config.toml
num_hidden_layers = 14
hidden_size = 192
num_attention_heads = 3
num_key_value_heads = 1
head_dim = 64
intermediate_size = 512
vocab_size = 4096
hidden_act = "swiglu"
norm = "rmsnorm"
norm_place = "pre"
norm_eps = 1e-05
positions = "learned"
qk_norm = true
attn_scale = 0.125
bias = "none"
tie_word_embeddings = true
parallel_block = false
init = "orth"
init_std_qkv = 0.0444
init_std_o = 0.0444
init_std_up = 0.0444
init_std_down = 0.0
optimizer = "muon"
learning_rate = 0.00993
beta1 = 0.95
weight_decay = 0.014
lr_head = 0.00874
warmup_steps = 0
schedule = "wsd"
decay_fraction = 0.767
decay_shape = "linear"
final_lr_fraction = 0.0
batch_tokens = 32768
max_seq_len = 1024
doc_mask = true
train_tokens = 288200000
max_steps = 8796
dataset = "wikipedia_en"
Each number is 500 + 40 x the weight over its row's rms, rounded and kept within 0 to 999. Layers, rows and columns count from 0. Numbers have three digits each. The size before them is the row's rms in percent of the matrix's.

# gate: layer 8 MLP gate, 512x192, rms 0.22, rows 106-119, columns 64-127
# up: layer 8 MLP up, 512x192, rms 0.209, rows 106-118, columns 64-127
# down: layer 8 MLP down (transposed), 512x192, rms 0.122, rows 106-118, columns 64-127
gate106 105:504467461534525498580463555549513415440537481487536488491445554447509436398459521428477545435555513507586460501461499464491546517401477435485512489478503533499468565499512488463584506539482481
up106 118:534496458514565399489513553529485451486512520507569485417461519422487443525515502410517561559538537435529447448535465459562511471508484424481429511459474441440441546467483487483475550522483524
down106 105:560508551446550518474481533430528517481477532499543456493443470502449463448438561487507525563487519538479479550434462479425494481511451473551537488529546506492410502460516527473568462460434510
gate107 084:530571545460480542480496603538465491486502476473501527506422495530439541474510526512507487516481552430489528573483458479534463440480482557559462520489508568410466567512575443490487513481514459
up107 082:547483498472518442478528508450478546555533489564505538524498546481520461462543511494510519461465521535496514479549532446488536593473493442492517461470447452501478487498441489529487499501564544
down107 089:516514585464509473449442445527506467512579519515580405491456494431532450492517483513504489618494519505559458515519466490487539419483481513470515444491499452538505520476525440566547516422535498
gate108 098:572511484452513506422475560460475536471519510408492429472482434475478513397544469490434540510507539505479494529517460489560566576456500549472529521575553414560477469532595437446503504449457495
up108 096:472439498548517536445514481579471584443461495528548449519539423466488527542528545507478452543520547467490531504458568573476511533540520489495549510550546489559390483545526407495462502457505457
down108 099:474578486458466569553485528508479471457540476539465519484472571483512473400451447467510528435596443527482506460546488479507395508503492542575505470476429517468529489501481466549544517492482508
gate109 106:493548488441483496449487570460539500481454537557460510495490456503503554536477515501510468541510504498492517519467545481431446455523513524498495565493459479578482490460507418575453530504452585
up109 103:505543468501473485452512542509473507479535551518473444577505596491532551487485519428566512465521555530488471503419588560524484515514503479525423534517490518471445531509506485494420550527519487
down109 100:474479555548565579534492503475433591463446452531537439538448528446471496495491510524454480506540460508450517579454520500554519519612443468553528459523576491444483534463516544479508558538500468
gate110 101:524440549521504523471506551486494525535476533548512455464456495438502593591453491444473480447425487410528501514519498541519526476499540513540461497494522442543478514460486463441455560415546567
up110 101:530492485458523527493478552507538534395478510425440462566512475511538510510515509404526521506519468521474503509540440499473554482476503561579526502497477458526501503492497447465512492465529483
down110 100:485530510472560534479504508512475518547528449492434495444580499503439484486457441564477505480444462517534520468532493468491438527481473512452495508479500487466601499437514560474496488399447555
gate111 081:459501483458530476497499501472548472432566519429515511490567497447512504569441438504477457541498562504539518548522494466485437437528587483498471515539501511550478487510473486511438509458451468
up111 089:443492549529474534490521490465477489506477511474441508515505535483585505522487482535522496456497456428520543466541526526506518466604486491557442453481513543439501548565496556553520408578497589
down111 083:513516505528560426421459520409500504420518533492476484546508473488496436463457481525570486506511528491584478503496515504464515491467508568509493483467437451492471502478500516468492482461518423
gate112 090:514521521484526449460543453557484480421541505526450486446421496458469571511532485553506546487492500480533473522538468545474523497570568477503516452558427489532596438524555475520454534515507486
up112 096:469475482506570497527546502537461515459541506486520549546498491487548481482522504480513538520539428459470473536469510581506574491493595447520447484509491477505529443535456480529374524523459487
down112 103:459470532482499489481477523571510483514509528396503457429521520473506460500542503501524499528511489557431489461470538529494424485540554529458586459499486409450539497471475512516507433469503480
gate113 102:534501478477436504504524555510493504602525467487502537408492576470498550499549489577506450574509521516519447482438525437548546477460391521477476493491481485522509518482502456514529438539396537
up113 112:525474462516397457545458522514547527475452477541520503517508530491468490576469529555504523469513533555511529473525547515502523436530580463471434496492457471537478515483538550495522553515549445
down113 102:491534547448546622490537509484426533505458528458470499519496531528568480454490512435469472426532498516487541470492551525522462527486478575509483556500481481412477481497463489526509533450495495
gate114 097:493409526448506482483571514513462446555476587528535502538537604473568478519533464487379492460462431472560479501454535503471578522511445525430422495446541544587569483477534423488479445510478521
up114 104:503495416534481460526426557508484533487494548521477508570527494488427452514458540526484581438544511493478467498457425507541509492531548497542508572524443436596588501457430505535507581468553561
down114 099:418510493508437455484433421473431431501568527468432474517518487484511525576448447477473514434468501439524480477576449501530563527568528500500514534522445527587477463571470516483483515530528490
gate115 106:496435506576462543544604497546496435546532463489482472389541452440446534485421490449483460537496532507497525500477518475449478463429502458457438469485505409466535516551465485469501437454515461
up115 096:455507489572486414448541505601457450477502530500469531524532545463445473534452490487518552544561554511499557420461525510487466557481570437567509510520460580471493511413484581480544486553501538
down115 102:551481467501513445502444458552437434532540498470506520539490496479442520500531503506495482440455487526469527550482549491501501547498535535538537545538494505497538520475516568524480478524502475
gate116 106:502472534493530499456524456442485504453485560522485542530515497542513478467547445484501490524542527493562506454557498491566495540479484486420407514502500461555531479533485492451535476472480499
up116 102:508504466459466508472549429580543443483574400432540466478494559582508512584524440600509465531520549486395522473429506497446521524507451502520471506545496555529506506483518507490554492487475540
down116 108:570449514422480490488470490493527469485427520532538506482470514541487447464441485531468558529473468519402455457508490453467433522501463473520539519517539519513486536499499512489464526509511518
gate117 093:479523427485479517412524471520532439499506504535490493501515503555509504474537524589533473466523520433525544517553552490496464435507474478407501469521456504486447424500535451523533479426446503
up117 111:430507519496521387489508498464538455524505498476474519494481489546427490478448506480530502497571513506458504530517486591583486501524460511567466499526576497502486491512448557543508514492554502
down117 096:544521464505498547478491510512488454437449507529463473472540493432461461484537505481479499456435476504538600442485542456449457474497572492500532612445465522426580453548517480464508502545448539
gate118 084:440508475419478478480464469457568508506530522579509513526459491501476522544488528444458477436481440506497464454466505483518487526498431438487582459512462524472481588505455484488515519535488481
up118 087:452490553459484582482526582542434470521548487488556523517473477501512558509482515457494496518502482505475565448529503500546512540483467476479572481566501487497457510409494429463523446478516495
down118 088:460453443498524464562460531502501511502504484584632506465483513497449412492491519497467525483466416536516523498456478437516498515506604467491490460489486518475470468578489507477473583509472486
gate119 098:513501484509501454482536505497485445492475469533539498471513518546460495582483495542530460542502517533484467416561558496544452379476517513535542506506428495481423529509531516490493474472472531